Part of a small language model's weights: untied embeddings, 8868 steps.
Each number is 500 + 50 x the weight over its row's rms, rounded and kept within 0 to 999. Layers, rows and columns count from 0. Numbers have three digits each. The size before them is the row's rms in percent of the matrix's.

# gate: layer 5 MLP gate, 2048x768, rms 0.0229, rows 1341-1358, columns 0-255
# up: layer 5 MLP up, 2048x768, rms 0.0226, rows 1341-1358, columns 0-255
# down: layer 5 MLP down (transposed), 2048x768, rms 0.022, rows 1341-1358, columns 0-255
gate1341 098:474484375586515447513494574586507605464478555502485508587454499418437507539454528465511535426586545398572494472537542512500492533373541461509534547462429509497465522516466523511440530547487622499476372566531403426522463580465377565448487505521431524446556543518452430509436523452517496455501532541553565449430463545482438472389582485495532523508581494565541627474424502488472461487450481446541475476529497467461553499563519455535456568553527615520447516519482461389516499531524523506487549489508423544388496470466502571492519479568521416414419567523445408466496505484431503555540497537463477430510462508433539524463543585536552481489498551487539536466497491528489477512560475542588529568547507467437564464531457513472533537509491470553533459512570570536479571503559519
up1341 096:429539490498442516483480566547410442486498539427542489515503543571468469464513592569561479551543512488450459480538460501480487369494440526501475474463526550543604531509531503500502476503539493539504476522527487514465520439545495507431512560503458469545446447416543429471547493420485489489443457460509479545477464525558458510504448436447448431487520516532542467500519522467494526478542411493555497590441582491567489464485492524531546487501469496600480519519596519587416572491526493418547503619562512518615522518457419428480551539503420455528485582502457464451402496569527608585416431587539365568447575397561457503453593429539471557408585441561439516426410468502504504471519550581442587445437593493538526537432546640457514413441546511605532524546395487508485500509532448
down1341 096:537524486532471535513519495510482377581498598428501486399463507483518483535462532528520470566353483541458521532466492500480480485519503430410470494586523445462450538427477543503449514429547565500509370535557530499523473478503616551535527518479428552476527465489432535552480485476536482436637525530457463452493460580467464455485538537595474472542563506543498516526509544546588410461523495484568573454444517427587522520511467579506499472495447469425520500507572555450508439495461535492510602474480432490533514492563476495553552445459468500432430485534532547488431374446487577572484456524461538468450474526376484497522450409550495565521508527374444532502412376487401449544483517546437544520595503525519524366601555460475501522579505423614466496513503502541468536501488588
gate1342 102:520486454457476436510510538506542488499544556494518497511407546454558535409502554440592483532476600527437559553454478470360495468406462546582510474535543422532480501452548513425468541444575485485631464470454577502445463464508582545516449464504485486511576505450424525515524416359450559515483565509450593447550442436519505477566483554563569514564503462552559514417473574464582451501474492566549548486466529525453510387499529547488545485522610444553503504461496523541456488403489512529523515483508442468516431401524398421570474443495534467565465553471516484528471540499547543498540545555470465536592436510558542574414577493521554504625450497489444569509463567556545449477514543479485503482584492479463525455456561564495406531548450472500499465480548493440511483427423486
up1342 105:488523509500519528424490525434511430546471531484511504490375564456512482480534567508475461542445501494450492519468420493460556556510494484567427507483453552593476453565503486419459473465496503566496502560534640381511510569534516514568403619380477455488534509550447418572471469424531500533496442484542522529530490459479617427543427510559561524489476572522534512450523517549532461407472436539603390472495526562459516458493516408508486549451530501531431466510546573550560524469449441516566574425530521482495435479444510495455497524490474496508445502446434448530529577500566496510528501487426489520552472472441462465564528520485498452493423418451565525410488449547396434537522480480410478433512456507532588542537548497496506507534475563500491527470542558456513482407459498
down1342 103:471383538489466485506529531389431523531481465578447486509399527525467526506490579502540459558445421465492480542464516637497618531484565554533466521436492526630442537498490418502502444496534510518486554499550541405508433554549542447502507559388404412543506500528441484495539515513627423445539466508526516518501518442474506486528456505516525472488525573523478533462520481507413506489543539540604436490496474471494554480564508491459468542441484546510416507448548455454502473481539533528507508509449520535541484501412596578488469469485476503476453564534583482496483534542599438517457547480543559501556435510425456518564504544579448455442426400430606473441466399440397436541568391477473450380469514489562520513508493501546531503460534554555512485540512442459555377463512535
gate1343 099:488429480462531531504535507457594391467531421450529469478489507454442610483470481566537508524513486568503542546543430571552611516498490520645504476521385511477469473532478561524411462561532505389473399490433508609567500534527511507523487498513543447554538493543506538583490477473524539567498456545456545442583476566488409459480589478463493480511432483685451472428487520477407521445480599499424465550528551496471480519517552574526523533508421537536452569521506412532470412449503446571452448605539508456486472445522518523533437494443435476536478618389457480499462442453419486483445492512450472441572473615438518505478440512491460396451538514571484533534494611505421541577514546510470446521487488480521404434529438536552557507469478562485474604387527501562428488497487570
up1343 097:521440502520548543588453611554470562407523521464531533558462520500495500536501433501507521465534507475491469601513561544472535547455474460477554569475458469438536496591484511568486512464494460447509539427487567481538512528509468600456448506670508449574515495445493514564456551477453435390508474352454493584537530534427546440437546505465484394553482437408424516460439556483463511450491572449543509457520488390547455492465540547499545501560522509405431519523482499453519451492571549574590583548513516487498496498541436461455459397528496498551522523446468529511581494492422434404400414448454445553496527515490466479528485522460517454500512396459383516532521404524428454481549565540454533434514505594546543616518502522471547477583461515483505493479501460567501482454539476
down1343 099:512549449485530502525613449406494566470524496513491561516503532427465519523423506579421429574477325563526511491481409604515612498539540563526438616595475431565479528513445490527455484449564528522411443536549477541507454490502480453434414502448558510553613495451505545513545390485828523579497471512412486511598469472450455500459585523487456509493410607608450453526547479460433498479493473507382525447421515531574507468497591510574557514523481558573529465511547410464415528488437401561448549533478517499467507436420556540552521449487494461434506497510436497601483528490371466551496488562542430420454458545486500440539522507515421462521491574500427538513572463475495511509463496542594530535556482492519479544445430487583512517498463406560468494475478503582488484491546618
gate1344 100:479475448558447492400468559478543540548509494591523464390462468383463495533437476492475535465529516461475546532433541529516484522449533503398510480478574530519410525543463436574468473437436524520545467494493505524535484454417455467374464469470422618558485548539508437427478491588491488572502621498461471462595525462512532536532525409469511492532483437545555530569512519562425551489505494483613517494383533501453538592512451501436529562587552497520485566511517387517479508504478408405449501536538486427514518584467466459487491506499507569409482505437555547500498564428583505453418611498537468498537477549577471446505470454574530537528608520566502440504537502446490512446455502509549553544477504532544485432562547490499440474520458482492559539445410447438465530470646479
up1344 101:552499429484567472476611520474466469520468521526494521490524521507501428444468540538521501470500480523418477576515473517434517523522428527442496577450413362438475449468446371441538502477560462514465508447503518440446568581523527464552449498399480455408533427431465536471496515488441509483473483575427509453549608471492523578429541434448479475539458441549537580505572520562543379464448567477511551533465436424544451505554476538515540397424599515366463475460549596427554431520458483501468468473488440476512467460550594487561479530432454561531393527554537537479538463536500478560446482458475479451551488513494486468487516571581526512483458480577585518424452605514494572534515461484511434555571424558508531547512556504431547529484517518508429377466479492497521541535507468
down1344 101:506563512502556562461421473473512586493482504532433459436448528455481541452369506569521479459462447435532579569501446519476527516639409468488424497507529559450553521476420439570504529521483516580518543482532541469526484534475391540550527527476510499501418614530442494394395454559638565496624487506507510498540477528439498490610553557490520507492563584552409578570492513525527458493426565575410582493496420425533415552531474496529539541489551501456506502472558594551492541471415476402443535478444414566557465413523533519562584579502473560516382524493588509603484563477522525568471530464493502522507546468596521568460501466478502533456469538487585496447537473511513534530561532507447472481507421460597507544593513511549474533498540532478564486498442428450526558450453449
gate1345 100:583440420483447456333537487501514525453490554513459531474504454521548483495438502423436555524450495554463581492563474448465472493485543529511410436439455566503488523570516426514511510524485440498553439450467497481495544488566517535569535541510602557520416519487528566539473455506511508463418539507508471496480478534513515424540534467447487448478477466366418517435505585479532538551462491464466501444486452556509432569476574522479571640533481422509481585543509471439509472517543506461456494490563433521525639526525521499522401494580496526581410569565485530595531491467462522536597501511557580427502431501481468476482447462474508563529561559510400507499534534546469456561484456482485522593412407530469491556526587507515543445581502389561488424450550477462437468546445480
up1345 103:452543557453546436417482563534417415418476465512436427571538602473498433406467420517445511481502550477520486522516537504427526489529544569563475463615463439415593427454527610530454560512520472485490508471499493492471530454391508497534574581481521467408531457478533599536440541445528453541433513623519485576501472565526455535537498508498530460503457506468400454493517566448536449522586545483554475516530460534539520431482440444590461483561503433451443513511558506519532517493488598522457477537471497491500530471524440535530521443484492525531505525587515419575597459499545480476570520533571470568544542565486445569434567525394437516583446458474410499513547512500470552519517492507451479485533531475532467442466529506451481568517584474511459511512454486457500502474508538
down1345 104:424451562561487543484451489511536487464448439520432458531547529564551485499454505461391558542477495502486461519547540445476553564528549464543492492476494470505438499494510526560528462447461535465559479474485432523437516548413472452524523522486494437445598543428493486495442536423487563477410540493497395461497530576423506436453586455597454513528515464503490541393582586328445534501488416505566562495456509487469513477537404508519480494509502478429385497549466467611509554501407437531519580431495505574409421486538541382594528563480454450469457560496522592459488484462518473526553487459511570574547514494505519477427580533524464570521529529452457474439487544564553457535472504364521612483531482420512419543490469526562587474508469451554392499571459510476487481480470517
gate1346 105:593446449471485536507510591413554447446488475467505449472484513505442544624508466425538520526461482587470481439442475507601520494500506492528481461503541449462493492424518475432426413454435524559549503516479557526568496505394550492513532458522613582416425583485540559571505498452502521514480577460526468423558467520542529561515565473494455431546485454524539515430596539495481542506486534544455546588464478435492459485479482558554562511527536405511554531543594512483509380469532444469413557478513532440510482382525491464518473531491468486459552515467510489512493488472484438449569699413444420517538542521531506558458467609413482499421409551502457527427491583481533574426482457575516542501544428456495545450473507430606521555460404471560490487495500423555440447498471520
up1346 102:437532508424461432546512538442456453553474483507461454496469485569505487529502492485475466578385524521531435442572540582547475496529571500587548415470431436557515453462548531481387511548543512560389475569414569497539525535480494477411602504433466541545470550494532513469551486488533484406532557479576495545464519475465509540406657517506482503477559546474431421479642518501481482435489454358538501502446585482473416506436543376561529497505454490401520607456543451457467435541477566577524567452556505477562457488427470508445467602498466501589485542480526469561484446510502330525473537527530441547571526495600499569478510458470534488504449490480509467498511461512451504485434452432551489524391501524483478550530435503586542601446521561494449549468518420615499444568572534
down1346 096:421476526563456551509491515556509543483499507452477487580465487478552458492457481568515531543483518521561556526487460482487505484508494552519600456451513530501580471537545465426483545582576449498467466510475611482467568441470501566495509541453430563552553407483480460454393479458678517570579443451467497575548493477479482407443582515545453626481514628471422436522488514499486490515491463418480515387481497465531474436490515509453432570524491469496454510454496534427467507438521571522561478536581441495524527471479511502476525455461544396570457510537461452506478564475504460593488409545594442507385504572554552505431473501540426462441533483606492529522538566505526427503632441464478485611396458446463546572427563474438528443487589453513529511501507522469546441529511480
gate1347 096:525476463474595569499506390514601513494495472489503488426510485509532565466426474492497547541525528444467467569500496477435473474440453497460593436530518501486520488463482594503398481450501535458525574480567492536540559528545479474509434575538442487421532526498594538467514562511519456487501541454463432489441484500543556531550546504538504589545507448531535552601517555515430534484519497517537603468482532420491476548561485490546490464685597488396497472493550544495450552558463495526451551480466504532520453429518549515543526507528428481460528501452433486511472503472573506476480477494486523413541520473477464499571534586463616532449479504459556559508534431545533571454504554494466538565517444522452475490513486520512465565576554457544537428508565505576568548479482571
up1347 096:530469532498522498512465402548508506423462481515419444525535538608585478469476407584519563476483480448586404526575499445535449551524475443500573485491498444505516415485438630502465506516517522484466550566528449460463468511503501501553487509506480545409487542542521564485526510535568520522359470519451537542478420504518426471580579540494529549434439556470527474528521438510394509499553543577518543472493488457506538482568514544502433436518520432448490410518523523569520616438641495524384451430507482530537409490501472547491460552648432385513482542546477556510484471445523477448505522507518511530514543404496485488526520562503517459489421477541476532523523526547573577451530511482489571589508477438510434448557528549485406572541576532561496480435562486572565614511543537
down1347 095:521588502481477539542406547542359437451385475595499511555450574493535523515483457495556568508469416547569508489527489522552567491520541418500499458497485433532477519513550520507474486536627556481478556482503491526474463507420409480413542511496577479487541532573416452501545538475743585508530528593514531494488435421447388590554410480507483443432471622522540505426469459556558517478462523498448436432477418494466496471544628572484462501452407492529497542463542456516586509430530605491467514456422479479546506586490578506479543509484488460484459441601471502461495500530464344449505551462497472518480399523536585427480538477668393546563517504564456476450527454525487518514437438548455600497366538434477476514480497485475497424527460584475542489551521470473506487468492475
gate1348 119:491413527455472448469498533522501471436478427484496443482512529540465567483408529505482543520542495486461426572425469517568508595548561539407565546549501497522489417560495448500520514491442461440404557466481498499619522420509479507494463473532545609425415615563454472458497524542505482500524538542523480469437466455538483592475508435474550556444523494596457537476474483487474486502554525579470491538512480462406460538458512490633571480467540475526560464521499518462560414520603557459474448497481504503508546494425495358507428520384471509516502513417536497502481549561484527434426577463513421416523545455567511592532389494546487515573502639500549484434531479414476623474445481519574522505529482414482548405533491474600553545530409525554522487547456477473550526513489508
up1348 110:445519510527533530475646499457464536563589512414525496520540488483420478516518548495480532471407507449500571468527500507498539480557502544494520551391470508539456578503552480525462581494543411510496381550497517591477420482490512511578523580475559504504500460314564523538572495506417495472516514500608505452456386513467475519526522480580446530519575375558391476480554602473534464476548474509495524475504464516480427485538535587549592522488539507490470465542534547505395476468489436430515587505498507546507436441417492530415519406610460576507441495499492470550578421476520563538513447556436482378390582498497452372550546599512508504436469458527456500609478578489564411609523495489528479497490641526537581493468478407334597438537440515536445519568563513427530540454589478
down1348 100:502405497489426532460463507467478388519416472511454412494513469531460556535498480527464493522510589511537378480446524517506537546468512484480499609521509504572488466557509504456509496520436584510408569487463456421598539473546538527418418395509458651486370578505517406502510406497433461582502536509516505571494517492495513533450533433511600483447517477508458539472424532495504456534523510522412533560581504479474507507454476449623595503469512506487525520510475501435490552633523552484478386550501440464504574469482486419558423523411486514545553522456556533511498499501470476443408560395502446411484465432610536574533374450528498446551539576495509501483605515438462630441491461610570511541507491451485496459453571513576525534486517439540460495519422502510432437544444509
gate1349 103:465535430505533532541561472462456469517514549520473521483561456535454439448511539535526538513449533502398536448492500525567495504497468528519482399488448502477481477504445474613477487524467444586509499439411605447436583577478428446386576394423538479520457502555424461419504543523540535432451502484381426461479513484482477530513506497514551491506489520590547516475518493549489540517421500428526501476487464552495496529432492444434564537610503499505564477478459483500455523489481566495592387518418523466480488478508458505537513494472562553483548433550444460495543460508504476506480479588469533449562545537531448542432500390510490461492443514495558557452393561569501496561507551524537474538567504576539440418454449602521484470472485496491500516449514596515580499485458464
up1349 099:545544464493448660490492523527484532501516408426377426552532446506491443534388453482552565441466531491469538475503517505549461507536544561594505449376546535498535481506475623611456449579577415503470451524511421364553524473419542463505524483454557525488387518444431437565472490486473482537571562536522554577443500536521482571453557454505434498535567476447401527395565405505523503489599440446490468548417449566517481461499417528513509529587547484553482601521493572529524518479456504509535466526507489429435574503496542490522469430545493437544529599486491504570614397529514446531494546566508419479536405427587460525446465474467485534506495498416531470564454525482527448455562415419438459480477506541539461531495504480555551565466503548526575535597474568532402505445488574
down1349 098:511450484547520430486549372510518507539439521408474562490462453466486514423492548556481489450545451517478507497471472512411470563510516386415539630490534435516470515500462459448577487533530561435595604498519471614666456562511452514523499506523514589495525479509461501478503511525610541490449535554513417421517513545491510483557474562433582487494441620500581473576385506433547518521434424528477588502519491451428465482566454490504493441484437558568551446577471502510516488550509457475526564505563439499554455494508504450486466561552460399470464478407502539477543522548433526519454483346416478472511510456523539485583558510473414505505515455534494456487531457448515484539496546558502489547498514492550514475493527505603417433540430407516420298514436470563567448526543496
gate1350 100:457508538509474557558529471494550550501476510508515554439540402503468472580378421457505545607551507563492526494512499536441479376482442562487498445557436542489469488543499522478506458408543492468646505504563606478468493453560548506485494472572543469477498479512498546495560454425485516492576560483486425516523507466553471531520482495456535411490457421494455543475522505469602554562452510556452455485448528547500457513407528511537500539537477591508528495542481515500389447510477434566475509581448539529552402463480498486475535389466496463475399441387439522441582516362441433500493436501508524451606509551504416551492588577462609529463568477469479550506532490545606512505500478501560595459593562595446551545548490463495569483510486585543573464476515430477465483522531522
up1350 114:499486531466472473390470433339509504595535576422499489537393561353584573500519523449493499448472485517527513528400501482493498478487569526472550519514581533536503449459472656473595511513443510460446439428438496494480531529592412626635496497558452591439578518501432461460569551555496529543499565496503594591496448505547583520433456509352529571517478463510545546491542536496451511530478459509546560364520517536478450503551466458435481516495534450548436415554514570510522531497522523587446519427533548481471516540566468480531473475534473494463561478482497456496431438397506484540483587400466596431498566512527491519529488498468460543427507503517545470518550575400447557502522441488545519486458527531553530449506484430545580498511480534477541579508440539443520486488527451
down1350 118:477536525490514539420481421362454599547513560481424559550435493453595547466405526423556494450473641525485500565407513456486485403466598600553516460551531467591474452509553523537541515455457532485479489372470506555468474515578397571638548482502463611443519573545427456498581443503491523476605564503529565549538460569560495563457433457454498502518545522443506550507482536538472477593419559465494540402459466551410441457559477503499480472554512477564423365482550462520603452483523533602436487489462580424505502538466527517516481538528486432522533406433477450526549462347511447520505582482479482446492535553506506534427508515508448550445497445458508502437584481372431569493542409513545559455514518511471509511442499427582541558497516561441528559463503511550507508516490529
gate1351 102:482537565545471517524448591490463497458521528564423488486519552472533522527529457545500543614578512488516487493517502530462521441515467510547449451523516605435597459530535504490534455501445498573542584501435486507523540485482507563500542510479566528519458445506569599419463390464488513550444484476424540419527470557508475596466456482469512526571506459472463568601513475429536552504495477538472506645482601526496482412489451524560549468554509504477524527511479482431521634538452472488500577422501501501546500459466504422573470500496669539544492550510453592458533528496365542452542455461510559563528525549515549515545490600525526521479499544485416498466565431460486469444449409460477565380483468533494505561533474518503405563521494533598598459533481494491500574481473561
up1351 102:516533503423548551497446564523503518484520656504503538499527599512511393504497445565404484450541514466474523463593537508560493485446467437532534473452374566481439532464435488522466510535569494534576533530480540525506531468527502506465419553577538407529467557500553456500473484560532528449507532393513524561503454533551549506519515482513416586433509509506487469547516474593514602563470522427505520485614509521542498546494480494506469624522455575432526430571490376415457517464544493464491488503512553592440432500577529548537539446477616477487554445537472541490557527434461484541496516486515503459528490500541561462477451488489464429477524504480603547612547425570406548462507443524513495489544550530518451428549416610496486526569524556623584459614467559573549479487385539
down1351 102:460461469451499558485489529472534508584457587496527538439547479468553527353437459539500551549479436575470528540424556528493425498461490497586523490577405505471425492479480503371418506630481563464512465473482510409464478479493533471471531480448436408542510605479509433568569563465593512530529541527603518537512484515455557506650585530489524495525562555593528581584486498522506476502524432499512442519490503484428418548445558491433517518493462519469545431487469526523488501482496466498454496472477478499497514511448470579487550551489490421509589424539532486552527503466534489526532529565600511466452524483446505454411523505518489547490613486520578449433432462530542523493432462539558430541508483472529524505460538468500558591492524469597493541417513547521600433475521476
gate1352 098:473538472431484563484553428404504484551497526496485425448585473427382543464557493385521536584502548526438539493445485488417505523562454470454439453540587557546556488506551436570533451446511469497552421517494507514474399419578440519393417455537601476562515582465518496515491482500484483450518555519579543469444493488495526581463466489520514511471457500478462424502551476521503406472507463520558447430377479496444474473431563433538493550480547550451464529555493412466484454518533584554510565511424468542564553503536493431458527537516547455498503476568464496515473481433498513406561506506444517526556555519424561471425530513495525572533502512461545394560530451562530554492562606405479550544517453467561502541553507524489435509410454508485548458438400501455499632461418508
up1352 099:494547548425486445485512476508464415489489502603459522516507532533465430417495575523487474482409492500496482585551463470513541498399559488638499412516467522487488463414548426563475398444523502600456682522520518496477431616541489475569438539535498545502570401536320520453429541529524535508526491472500458526463509422455431541460490518447548514472461533377524453486506496514512452432473500621461528459486572537469585506448455495471563624459550545558414441473443569477530490481447539552450459538570489530549486541570460453491520510529453484590469466553488447513488505489603506513524510489563549514522527516451381521510452454446514480533474499392398476453465501571630460544500580550495398436506487472556549479478375536498485496503494485522542593554547498483502518592433464
down1352 100:422548504423488520498510519420469506490445597552459529469585527474510465398554486469491348623469549427539514550430580429479464544459509527566519486407514499515473518526551463557514480538486582439512502565482449577379497506516519489514390526439476554475449497494382543415505509482562485523564526472617526509421525533586489449520502534486581526478542626565456527459443470483506508533478492460485485493529418476517604401468577507474571537541567585510457379441421491544543481555430547451553460562502465480515408575450416473512525387443507559632458484538510491477385515538606504543477512484538476484504467537481492491540491407514511445522483528538474408475573466526417494566483476444434552461495543429485532481621507482463494533460471552523574411496461542450465446482491455
gate1353 102:464469438493525592542497524523474464512472477463502546477481503480568494553447423459524568521490504596484520502469491535533543516495470531550525497534601583483454484534500515526366590493461521490472537435568437504490544522472495578481508451504540438465666523416524504551529425564441496568539448563560533433465481433506558484532513496536503488568492409501578491387532488514527515426565525482528487575507461489513511426445509580530503504483484511496502584491503505435495587467420382545385420549555473504464550495486593375393562432520564480434559495422516540458413481444550485530546559469457557471500471478506596542509514462468538592504421552478556486480486541551491545457453381418527569538439416479550559553469497448516493572549471450489452546506457551522498450491561524
up1353 100:507515492385422443460498456434531515595547599519466522491484503391448508496466563461504477466427465519482558492495483402521450525560570470518467473505482453455518515511425459490606533452581412561534456508555546519409485506531413501491432541423547560489479435455523534476502525385461504600531498506503502534531485512456435575481460519440483493509539488526390543549475415488470507401544529445481433439502494449449480563496542496448567517436415541573533446549461563546571452481550414523558490462504515484475524517502431609567492473482427457593407611420469527514521528532531509444424542434582508468508517550515461428468494514569591491527535525533476526582572471503507539545629548471558513430498492574499518554565522478510513529508535420586563431483551543478575545430458502
down1353 101:385459497577500589485559395401544526558439537587315475421454465483510543483460503598616420457424535537408477448475446561443527517583453521528509421543516478451428441442417527471472510442568526597515515445510503523496519482499463495548500478471661524475575511583543515424479515477516450521497482500486462500495526574534499528576471549534481462523420554548422479493526424455491528459543502466512537526492552389485414556433518473431540513582437604585436401487456548469484533525456453500428470506504537546394466458549577495499481633512513430402429391476490512492503602430558449464451501517526526499522553551557580422508543439540491572472526444502528498482474577578572555536475516579504497564529549495461503480580522545507431553500512471577448512489554516454498476548519557
gate1354 097:458553519506486469536586438460520603527470542512567513476514471439496499473454399545468446487602428582468538491443531480493527529450512471433502473468447465507514506495457465553510507522430492419456526542507447542550465520486520466492392520452400516595449388466537464443462453502492511544574577508557515542471553493527566487485498472558472522506526535490519568467527538371482466525497563555447574498457595576484474487510520515478402474519456485534468538604536486480453513478567547386447423454432495447401547558430471523532506499518581424372474547554532517468481520554469439528445570498460512514490485372488458513506474437477464511481484581456519483536525508481490596406525512507527618504491405552439439539473484376443458540624401481470477529538580447421486534521512531
up1354 098:600470547570514481476529537537560491500545441488575562517514510556596358560527430439383492567483500513516430474498481506528449516424441498526495477488396585519446594525501527402517570578534531467606504418588544466542478521554502543445525568492494465439476506557432504501520502468527475493496572587555475627497593526536492449571488494536529565419536507484465418531494550502544557436506485437553438439508487472454474631554619449498520479357398520478486472411493451551432528636408441462528480523501450445427476473625454624572490448527506481536405490557514477591516492458543497513513425460573475502527542471446452583439513615484529519491559473536548577503450473491435476615601492479457562459449516543506526515511450539467573453555539560509519549451492460518444542499467516
down1354 097:556516497545479580606341528550450496469621451438438515498417479467470529462499521538520460503454542528478515498499514488553470438420531507520397440453456532473474466463397457513417522444494508562412490592485536461449693468455443417495558384594478449472516473562467495480579540471623445489487520429544544500510414513415510523496566516449561510411440590442495532481482569458529460533517522458523591466504449511553440526438468519531562564505478524526510493460523537487473469545486478485505512497562516525556524483463455452458585420493450578541480405520549506482414587530496574416423508487518474497468517599423451484445501433493573453499485530570488499476487558511448530461401479433474447440510476495492586493468543513523469453453510553609514486464529459479591537459523499
gate1355 098:477574516537542522485508448499606488459438545558597525494493533525530503567501557483537499533458491461475534611518430544564477457571485572520534362364506541525469418396516551638557513496491447540465559557559486524520477493489526531547524469485501456425459521459446501531464500580486413482512542454551467479451474479576545497454467453425452508502548510523520479471455516554457520528545486465432517519432480467548447468504480505453450507488607482493608479597539507489532591437462466482538500547531424558462530628460529543471563540545524489534550378530541508501473405564497549495530470447459544440532581483534472430541567524439481514566522487498528550529525489495488544401490573582539500482542469544446485498405417530502554448484476506511488524578536577469429569578548513
up1355 097:481514435589481477458491519540569589450441478508447496552468478522455492503475488478446570397504508495564584526492481525545567398369527554452437558518537545521428526529519571449541615508423635486595546383486557526477469482500519493497500511554388526486415466497524527515521518477450535559480593425520480442555405530547603550582497539426429421563605489557555496512477622424550503524516454523528462528501450410428506450530515542442550511533436513511418436409494610493568492520469463508511520458531400456367526500527477504504560427548615498450531511426544530457457432455528496491486493542468571514495567472544540469454484555555530608493526515460486566439514498552467543437469537515520481571535592463543450480401531513457531537552563562534554456491476544494511426522510580
down1355 098:520552491485513476467410481537445581489483518443492480534522559481488487456496417432446504533443575499538515477500485493511457517541434462490517547514428594368548530561535502471441432585494411387489454548437522457562573517504467519477542549488631438526506421504475436602561531518478477434440509546480486500529597560480490485441568555535558507499557516479465460486591405509489452492510484546460565488540563564508627594532522504537486606523506427526544555516484470429569477530525507485511475465496566505517461516493556556476424593440406481487528537577508512601540502542495491458438513514441511540484427538426540585570528464448455401463560538447486467575406507467524483538444634556429561477458421498642576503526417529513453488505405500522565503495489466503459516454577441
gate1356 098:505475498490541468442520517506617535535489459422557562488406499450512433556490473491407531516461540548454471468557449556502477527413570552577489419529545473497437510552448449495419473487546491571484562463396471419426434502502490382544495539518414497529478520535458510537505441445520454464459522405516440545522556485568511462459510485493578484592587489574506441526524506425470581564444388393467519440478491515521452567536540488550481538482563517475484468554440528423521547435488466481560454452624472475504487595437455552558593463510517489575549498527555451521477561491444531537455553535366515485441598482593478569431508526477411458589525461482583510534547460482465548478488472429505550467425458568507464580462487514488507578521358513425547453544456404461468442519465503
up1356 097:521537511461468446438664455417532505574470496515628509483489589520394532409512545514559460534466511495484459522481555523493538526531578478485592492491475510468412488477659418524479518469413587572431449460463570466530494429528378468484483470437593566528563596498462471520572446552489535446499498596449568455549482478566588469404456525523544448552560490551538446458494535409564470475481530520411335486499522465411517445431593465470477536467548516550521507469551536528480552579511531537483551551477548429572432528582538448466515525495479493505384374485484463464552517463457513441526619373420495481529497570414482455535539467477451383526472460487491504511486487551534503554536476480563520560569568495502546474520461396519470420465371479512450538373549527467487536476507515
down1356 098:589423532498409520520562496399496521474512435547500431584576551509531658520503540546581499512483470515554467458495547450537612464498581478450463433524429552519545480468479498660556512546416474414501414589384492510513537484530450481431452451554484484469471504545433380508505528430499543472578496398462471535443449532452458505501515528538403568503616434495439539524454504500614478512542516601449443493436477518416525432417438502494510659516483535531506576427540511514462562516516493508595529509440538520459478456546514480630563554503436465589582564486377594468523470504496518489485516489468617535453537538429511509514471489507570537510443573361515505554457644459545513462525520614432510549560453464576509466412493508509512479431518502518467456416607481524603464505472486
gate1357 099:460571481513544440574533605533442483524508465488419570530447489515425509488481506428497570528541529466495543521471448476491409493531502511550597505521448548500440526427473627474439538448591589420523516415488524434451608522489431450500439519484510399441567423526554593449614462530531473473531536505538486633547527511633590541484508556516529558534513463544467484503432561469528440540465521559473521515516554431517393496486477479555518465502479414501571484507565575502480498521522549528507436522419570548515538358524474557497488472400556605447525565516583598487488497488462493459477484523556508420517493503455441490524679537349580532551516498491424587439430502401469489478495524511428444543503439522509437501536516507545441459542494619544507412445435525523498469446481519
up1357 099:491467486622549536488509485510506521504526451482536542438474544554476464449522447445579475511523507446437469529505465533451525564408438546561424475376539551459528464488529428452447537390526497497387430436486513497552588473533457463546445497481513513407438397531441468450543563551544492508499491486575519551455519558383484500495431472477478480466489570475519545510471518533457532521584444537527522530436470496490546599512463540515584579536486483473528533466506480499504406474521521487511495510434547480429501524495525488532436528365563519490551517465469514547511488501428444371551457486527465569464481459583495476480490525556544459494606417389405590455471408481389521509491533416472558475462476471487454576519495478443473461509473481468551450452415503486498544488449503
down1357 099:417462469477510525432504521412544571477534511535463502530498513475472491481469466543499518498516183520428479560459515482483523484476547539477498579518484509542469547495522439521533533499535467537462547546508459547449480508521475514511450396526540541513461497482501485554411520499941479537531501556560475470455466525464474496469521350494482513481421655417512573606460497457474569526524443464478489431449417497500410478478561549492539480529386441542563473520500535543445549504585433468533515559546539537488459501462414428512508525471552494555570446504459415475561480445514533517489537435585496543475441542622423419530472508533582530479538528480543526516589486500481456515556513528445554490530579460566499508518502544513483522588506493539602476554472433526553510526456539
gate1358 101:436426508451538613493553586452534519481455453566522461432468446448563473501493530432527498554515575473515535467434528439507558445528472496507475477523401538558560557549488540522496577460499513488503566537644518558480494449491448510445487514538614558411487514506540589573432571409487596515390488578529461507539529523493504524425566500483531480530620444545488521612500484462563458555432420471464563420476537543418568565499547573550505554541513475554474529509510494475456505466480514460526547603495472558569497555494424435464538503483469457499573519417525501429541468575457520580581514486486501433666494528408464514467508379508522506556517485538466470537468586605544491423460508546501520486501495518527585562482513365543420600513601516546544548547523433538411509473475526
up1358 104:532512585533483534477575519568530544500454509519433433558493537421426463513487482493485461484534474555484497513548526410582476540600401528527498512489540443528488493511568453553459403510502532448479457444393482485453514571464458592473539594465441391591463490521517452569598452551514476510522489517505537557545569492460454500554506462614500530462531461483495473421507465588536419452470558435500567495530507441559382474448429519453492452484461505446544413526453607518498494484366471465483460568502506460490508572465469530496520487530532491473468498524547459562484430531538602399528573554508376383551543461541501497543568514451528445511541517436453427561481478474626487487545539467411475531516533456505499452500499550473426494528499524482459545503411568523481523520522505
down1358 108:507474605505514535407644496499562556458436508550510495501468520367478381495404559484539533587479548479569548499460569442528600489533460515526495541453462462574477505516538512611545553669486476500540462497467486488472478573465435627536537482496536413561495503464508522632469590477472579545530534532456502491590574479409466525438467530512514507465524400553453537438514431501411435517404474409443531526504500462528497497497460517487465507536406457465506485535462509449548523493422526470502434563567538501540530567486533505494522505587495446544457428491549442402477384516465494504560565542432551452645524562476592473547577456462545444518472536448475483560465513509557426477536475518451588438413473472502539499481450480488437525493513494509443441477439530542476429530515497